python train.py --hidden_size=224 --norm_place="pre" --norm_eps=1e-05 --parallel_block=false --init="normal" --optimizer="muon_hyperball" --learning_rate=0.00529 --warmup_steps=200 --batch_tokens=16384
Each number is 50 + 12 x the weight over its row's rms, rounded and kept within 0 to 99. Layers, rows and columns count from 0. The size before them is the row's rms in percent of the matrix's.

# down: layer 5 MLP down (transposed), 640x224, rms 0.0443, rows 147-174, columns 112-167
# up: layer 5 MLP up, 640x224, rms 0.0445, rows 148-175, columns 112-167
down147 088:57 43 38 58 44 56 59 28 65 63 62 57 32 43 41 54 70 48 59 45 38 51 52 38 57 51 57 40 86 53 56 40 45 46 45 64 67 26 57 49 30 55 53 60 43 46 31 53 40 39 45 72 64 38 49 51
up148 098:43 50 41 54 53 59 38 43 29 43 39 67 63 57 75 54 32 34 48 56 44 50 43 58 40 53 25 68 44 51 34 40 54 63 56 25 64 29 51 56 63 46 55 47 31 58 66 60 66 46 53 60 48 71 50 56
down148 101:55 50 54 31 62 46 62 62 48 26 72 51 55 37 52 49 47 58 31 59 54 50 48 59 65 60 57 53 60 52 33 68 45 57 35 34 09 46 53 55 66 62 58 51 39 69 47 34 40 57 48 33 57 35 52 42
up149 107:42 44 54 46 31 55 52 49 36 55 60 53 41 59 56 61 62 47 29 55 41 47 26 63 68 43 48 41 36 47 71 57 43 42 50 80 38 24 45 50 36 50 36 69 66 38 69 47 63 60 59 58 48 47 76 34
down149 103:27 46 56 35 66 43 49 44 55 70 68 48 59 40 52 38 55 61 50 34 60 53 56 52 56 47 48 57 43 40 50 46 50 87 50 41 63 54 75 55 44 51 50 44 44 53 41 32 46 37 58 42 57 39 49 48
up150 112:49 33 30 33 66 51 60 31 40 58 76 62 54 46 34 42 79 35 47 59 42 64 50 51 40 40 39 43 46 39 70 59 35 64 58 68 49 47 57 55 64 43 52 51 32 35 63 57 53 56 62 43 34 53 36 53
down150 106:45 53 40 37 34 69 43 50 42 39 53 51 65 44 67 46 53 65 20 48 65 38 63 55 44 54 59 15 48 21 68 37 64 36 26 53 48 43 42 70 32 17 72 59 58 39 63 59 47 36 29 62 42 60 59 53
up151 095:40 43 55 44 65 56 36 53 49 43 32 78 19 50 33 56 54 58 47 56 40 52 53 55 41 65 30 34 58 65 48 59 34 56 56 47 71 71 24 57 61 68 49 49 73 42 61 60 39 25 44 13 42 44 78 38
down151 091:44 40 37 48 63 52 45 36 51 69 71 54 77 44 40 44 61 55 49 63 62 60 47 48 32 40 58 39 77 45 47 45 31 41 40 68 35 50 55 66 34 63 84 59 56 65 54 24 53 40 46 51 57 53 37 47
up152 099:22 52 39 48 54 42 45 29 39 51 38 55 48 52 66 56 53 38 65 48 49 65 64 49 58 34 41 77 59 39 57 47 61 62 58 45 37 39 44 42 25 34 49 52 55 66 59 42 62 49 39 66 51 59 57 28
down152 092:48 53 44 59 40 49 38 47 59 41 62 40 64 43 43 49 35 43 43 46 35 40 45 35 25 52 73 40 52 85 36 50 32 70 67 43 60 48 41 64 58 60 22 54 41 29 57 68 54 48 51 34 53 38 39 64
up153 102:59 53 62 57 58 55 46 80 46 52 50 62 54 34 25 43 73 61 49 50 52 70 33 24 45 51 58 71 57 33 62 26 38 50 71 51 63 52 64 60 46 53 67 64 42 52 76 48 69 29 63 48 58 43 61 34
down153 095:41 60 58 37 51 73 32 34 63 47 44 58 31 44 35 37 35 42 41 48 49 60 72 47 70 76 59 45 49 76 39 74 32 51 30 55 62 44 57 50 47 64 49 46 60 54 42 43 46 52 49 59 42 54 41 50
up154 095:42 51 37 69 45 54 41 57 35 45 59 62 65 49 55 59 33 24 64 49 50 44 46 52 53 33 39 70 63 42 52 44 43 38 62 73 41 59 50 52 42 48 50 32 50 18 47 39 85 48 52 43 60 38 52 67
down154 094:55 54 53 51 46 55 54 40 56 58 50 58 55 43 45 39 60 35 38 59 42 61 29 47 49 56 79 40 57 25 53 45 27 52 61 59 49 35 35 44 35 54 62 47 37 42 73 51 38 37 38 36 58 56 26 59
up155 106:47 55 43 39 62 36 39 43 57 72 46 55 75 43 54 56 47 66 39 39 53 45 55 59 26 49 47 21 41 35 68 43 27 57 44 37 44 56 48 49 43 43 60 48 34 49 19 64 44 33 47 80 33 57 59 26
down155 111:71 58 42 40 60 59 50 35 53 49 71 51 47 58 57 64 34 55 43 49 50 72 69 37 37 43 43 71 62 66 41 38 53 58 54 25 60 65 35 50 09 78 70 44 50 48 53 59 31 70 49 50 23 45 59 59
up156 095:41 63 51 67 50 43 47 46 51 53 64 50 47 50 36 63 60 70 41 38 59 79 54 24 30 34 45 25 58 31 38 41 41 37 66 39 50 57 58 73 51 46 36 62 80 56 59 42 39 29 45 45 75 62 58 39
down156 090:34 62 49 68 48 56 50 51 43 51 48 75 56 39 59 53 30 47 44 39 40 56 65 43 37 76 32 66 54 42 66 53 60 66 64 55 47 44 43 48 58 70 49 38 36 50 27 63 37 37 63 63 43 40 47 39
up157 098:51 41 47 65 47 40 49 57 79 49 45 48 55 51 47 45 45 51 30 55 45 23 65 66 58 75 32 49 47 62 60 41 73 40 75 54 50 71 53 50 54 59 47 43 40 38 42 58 46 54 46 53 37 51 61 57
down157 106:54 50 53 43 65 56 31 46 60 49 70 36 36 65 61 63 48 42 62 66 72 77 42 53 49 36 45 28 58 46 25 50 36 35 24 42 39 44 44 40 31 49 46 55 43 51 58 52 48 56 58 27 58 61 56 54
up158 095:53 32 49 57 37 32 45 43 63 58 55 31 57 54 60 42 59 54 61 65 69 57 67 52 54 55 41 59 51 59 58 56 41 53 60 34 36 50 54 65 62 34 51 45 36 65 65 46 46 57 63 41 45 44 41 58
down158 087:34 60 63 38 56 36 51 51 41 79 42 82 46 50 37 68 61 65 60 56 34 75 70 56 62 42 71 39 32 29 28 36 48 42 48 44 38 51 50 46 38 53 41 69 45 37 69 48 59 49 38 67 48 38 59 36
up159 105:41 49 51 52 37 48 47 40 29 62 53 56 54 41 50 66 60 46 48 57 42 49 56 38 63 31 36 31 52 32 49 66 58 54 56 46 72 19 43 48 46 50 43 39 60 28 36 30 37 57 51 53 51 59 55 41
down159 109:29 63 26 55 59 53 71 44 25 61 60 62 39 42 48 35 41 56 56 60 45 48 33 45 22 60 37 54 55 69 53 53 58 35 51 36 52 43 54 48 44 47 33 59 36 65 45 36 55 56 47 71 62 50 38 32
up160 100:62 23 72 39 37 39 52 45 46 57 49 58 48 58 48 46 64 60 48 35 58 50 46 37 45 62 31 65 53 55 41 32 55 51 42 41 34 55 45 40 54 46 33 72 47 56 61 69 44 40 51 63 52 80 46 43
down160 101:75 50 27 72 51 67 38 48 41 70 23 44 53 50 34 61 50 55 52 61 46 72 34 53 51 54 41 47 43 46 49 54 51 53 55 69 67 41 35 50 39 60 44 59 49 56 57 46 49 52 47 76 42 52 55 52
up161 090:53 44 46 56 45 37 47 64 31 17 41 36 47 53 46 62 53 67 38 42 31 18 29 50 49 43 53 51 45 29 47 43 64 66 58 65 45 44 51 72 47 55 58 56 44 43 39 42 44 65 59 75 60 46 51 50
down161 089:39 51 52 39 52 46 48 31 66 50 35 48 51 55 58 60 49 61 46 39 51 48 41 65 63 50 50 60 34 35 55 71 61 48 57 58 21 53 33 55 43 45 54 40 67 38 29 39 45 34 74 39 54 50 53 55
up162 108:47 53 50 42 53 56 53 47 50 46 51 50 64 35 63 45 46 49 41 52 27 58 62 46 34 62 71 30 54 39 49 34 70 64 48 54 55 65 48 38 63 53 60 56 47 37 46 53 40 46 39 45 44 43 49 53
down162 103:55 49 51 16 46 33 39 50 54 29 36 81 31 56 66 62 44 20 48 47 51 55 48 58 55 51 55 45 27 47 50 63 44 53 58 36 52 70 52 48 47 50 57 39 58 52 68 28 41 55 24 63 68 56 60 63
up163 098:51 45 59 40 53 51 54 52 41 49 37 43 63 42 46 55 48 48 30 67 48 48 28 62 36 68 55 56 45 29 34 48 79 70 32 35 25 52 53 55 66 68 46 49 47 28 66 35 46 44 61 50 69 51 56 45
down163 100:55 51 48 38 45 44 46 67 24 35 47 40 68 67 33 39 55 82 55 40 52 52 58 50 56 08 46 60 54 46 48 63 47 28 60 71 73 47 64 42 43 32 38 46 37 44 46 65 42 55 40 61 54 46 62 57
up164 094:55 55 40 36 57 32 47 63 57 56 63 49 65 39 33 38 52 44 62 47 61 43 43 52 63 61 51 57 33 33 66 49 27 51 47 42 23 61 67 67 51 37 42 46 19 48 53 47 44 39 61 58 62 35 44 52
down164 096:33 63 32 59 41 55 42 55 50 43 48 56 48 75 52 67 57 47 55 40 28 37 55 58 40 61 68 51 43 56 54 42 63 31 50 59 45 50 50 42 53 46 39 44 53 45 64 61 57 68 64 41 48 64 54 16
up165 100:48 64 42 67 57 57 44 63 42 36 47 64 77 45 63 57 51 53 57 44 45 49 42 74 30 33 70 66 41 47 50 37 30 46 49 37 58 60 44 70 61 42 62 46 64 25 44 23 71 51 57 66 62 46 43 62
down165 105:40 60 58 41 42 47 47 62 48 49 39 42 34 47 35 46 90 58 72 41 38 43 62 57 47 57 33 52 46 56 30 41 39 51 43 44 50 48 73 67 38 53 66 43 53 44 51 56 42 44 64 43 46 42 50 64
up166 104:60 66 37 68 41 45 38 58 72 58 70 61 55 54 60 33 60 43 19 39 43 62 43 60 61 56 59 33 41 47 42 58 46 32 73 43 63 46 49 49 42 26 47 52 55 68 50 57 47 30 56 60 34 25 48 37
down166 101:42 39 37 38 63 34 43 58 39 36 63 51 52 32 27 63 52 45 50 45 39 39 44 38 51 54 48 68 53 60 50 59 54 48 41 39 32 41 46 61 71 65 54 43 52 38 58 73 73 51 40 57 67 54 62 56
up167 097:38 57 39 47 35 60 28 52 49 53 67 50 65 62 71 42 36 32 53 54 50 48 67 48 45 54 33 42 64 25 44 67 47 59 59 39 60 50 47 78 57 44 54 38 45 39 48 37 61 40 46 68 52 40 48 54
down167 103:55 66 81 41 57 82 51 28 51 53 57 59 45 58 49 62 40 42 63 47 38 75 35 61 64 48 38 60 40 60 73 42 54 33 49 41 43 58 31 60 32 50 44 52 25 69 58 52 34 54 32 40 72 40 55 41
up168 096:46 37 64 41 68 36 50 40 59 61 45 54 53 49 38 44 59 70 65 57 53 39 50 55 47 47 39 53 58 52 73 58 49 56 52 55 47 50 63 67 56 49 42 46 45 26 52 44 73 65 68 39 35 36 68 51
down168 096:50 51 60 57 33 50 52 65 39 37 37 45 32 33 33 66 35 49 56 50 50 64 63 30 40 67 33 33 42 39 46 36 69 53 47 27 54 82 50 52 58 37 44 67 41 52 49 50 37 36 56 48 47 48 45 55
up169 095:45 64 52 50 59 59 36 43 73 39 57 59 33 30 42 53 67 47 28 29 55 43 62 38 42 52 46 48 48 51 51 32 42 41 71 60 55 49 52 61 31 69 62 48 59 56 57 53 72 54 61 36 47 53 47 42
down169 094:41 57 27 41 61 37 55 53 31 60 55 37 44 55 51 51 46 83 55 52 49 48 44 40 54 60 58 60 47 76 33 51 53 47 45 24 65 44 49 49 48 61 58 50 38 48 44 47 60 34 72 70 53 35 32 45
up170 111:36 52 49 61 42 50 30 54 64 57 57 42 47 43 47 56 65 54 36 59 52 39 41 75 39 50 37 47 32 38 35 47 47 37 57 58 46 73 54 58 67 50 54 36 50 50 49 61 39 61 66 56 62 77 44 65
down170 110:52 52 43 38 48 49 44 71 44 66 46 34 57 56 48 58 41 44 34 72 37 35 51 30 61 33 50 39 52 56 38 58 54 49 31 35 62 40 39 52 30 49 56 41 66 49 64 56 57 41 37 50 43 31 63 63
up171 098:41 45 56 34 44 62 49 53 44 41 54 58 58 39 54 56 41 56 61 32 66 60 60 29 60 32 41 65 67 59 42 65 58 76 53 38 31 55 63 60 41 51 41 57 64 34 24 59 56 36 36 35 25 45 33 53
down171 094:49 51 38 74 47 61 43 34 58 53 52 58 44 44 63 34 55 40 57 49 44 44 35 73 54 61 57 32 31 55 54 51 42 33 51 75 45 39 35 57 66 40 36 25 33 50 53 40 44 54 70 30 67 44 57 22
up172 103:40 68 53 71 46 43 42 51 39 44 54 34 47 55 43 46 43 18 52 56 78 50 19 53 38 73 62 60 55 20 52 62 61 57 52 67 49 59 53 50 26 34 36 38 39 59 55 37 44 42 56 62 61 60 28 40
down172 099:38 56 45 34 30 61 37 40 57 66 50 35 72 31 46 51 46 67 66 43 61 56 48 62 65 50 32 29 48 47 71 66 60 57 58 64 47 42 40 45 16 49 37 39 46 52 59 67 47 46 50 38 53 65 37 45
up173 086:65 45 51 46 52 36 46 55 46 36 54 65 44 53 43 27 57 55 60 54 56 45 69 20 67 65 56 51 60 54 59 59 33 48 68 69 44 66 61 44 62 60 52 38 59 69 59 37 47 33 58 33 43 70 63 37
down173 094:49 59 66 55 39 64 54 38 60 81 57 53 51 59 67 52 49 42 42 36 77 57 28 60 41 52 40 39 49 56 68 64 53 45 34 56 63 60 76 64 34 33 51 66 76 51 40 55 51 65 60 44 54 44 45 35
up174 084:53 37 50 53 57 52 48 55 59 36 51 46 48 44 64 54 48 30 54 59 43 40 69 64 45 61 40 40 61 45 26 30 50 46 50 59 53 68 45 52 57 48 51 29 51 42 63 47 59 54 60 36 30 51 52 56
down174 083:75 70 32 21 72 59 42 54 56 40 36 49 45 55 47 67 43 46 38 33 41 49 48 43 30 56 76 28 52 76 51 64 60 38 46 58 51 65 47 70 54 55 46 53 74 42 43 54 38 56 51 36 31 43 49 34
up175 100:45 52 61 36 41 39 67 65 47 47 47 42 41 53 48 74 58 40 51 54 38 78 50 58 66 53 63 56 69 44 54 38 49 37 61 44 43 32 60 65 46 51 49 57 84 46 44 53 53 50 60 59 46 45 56 73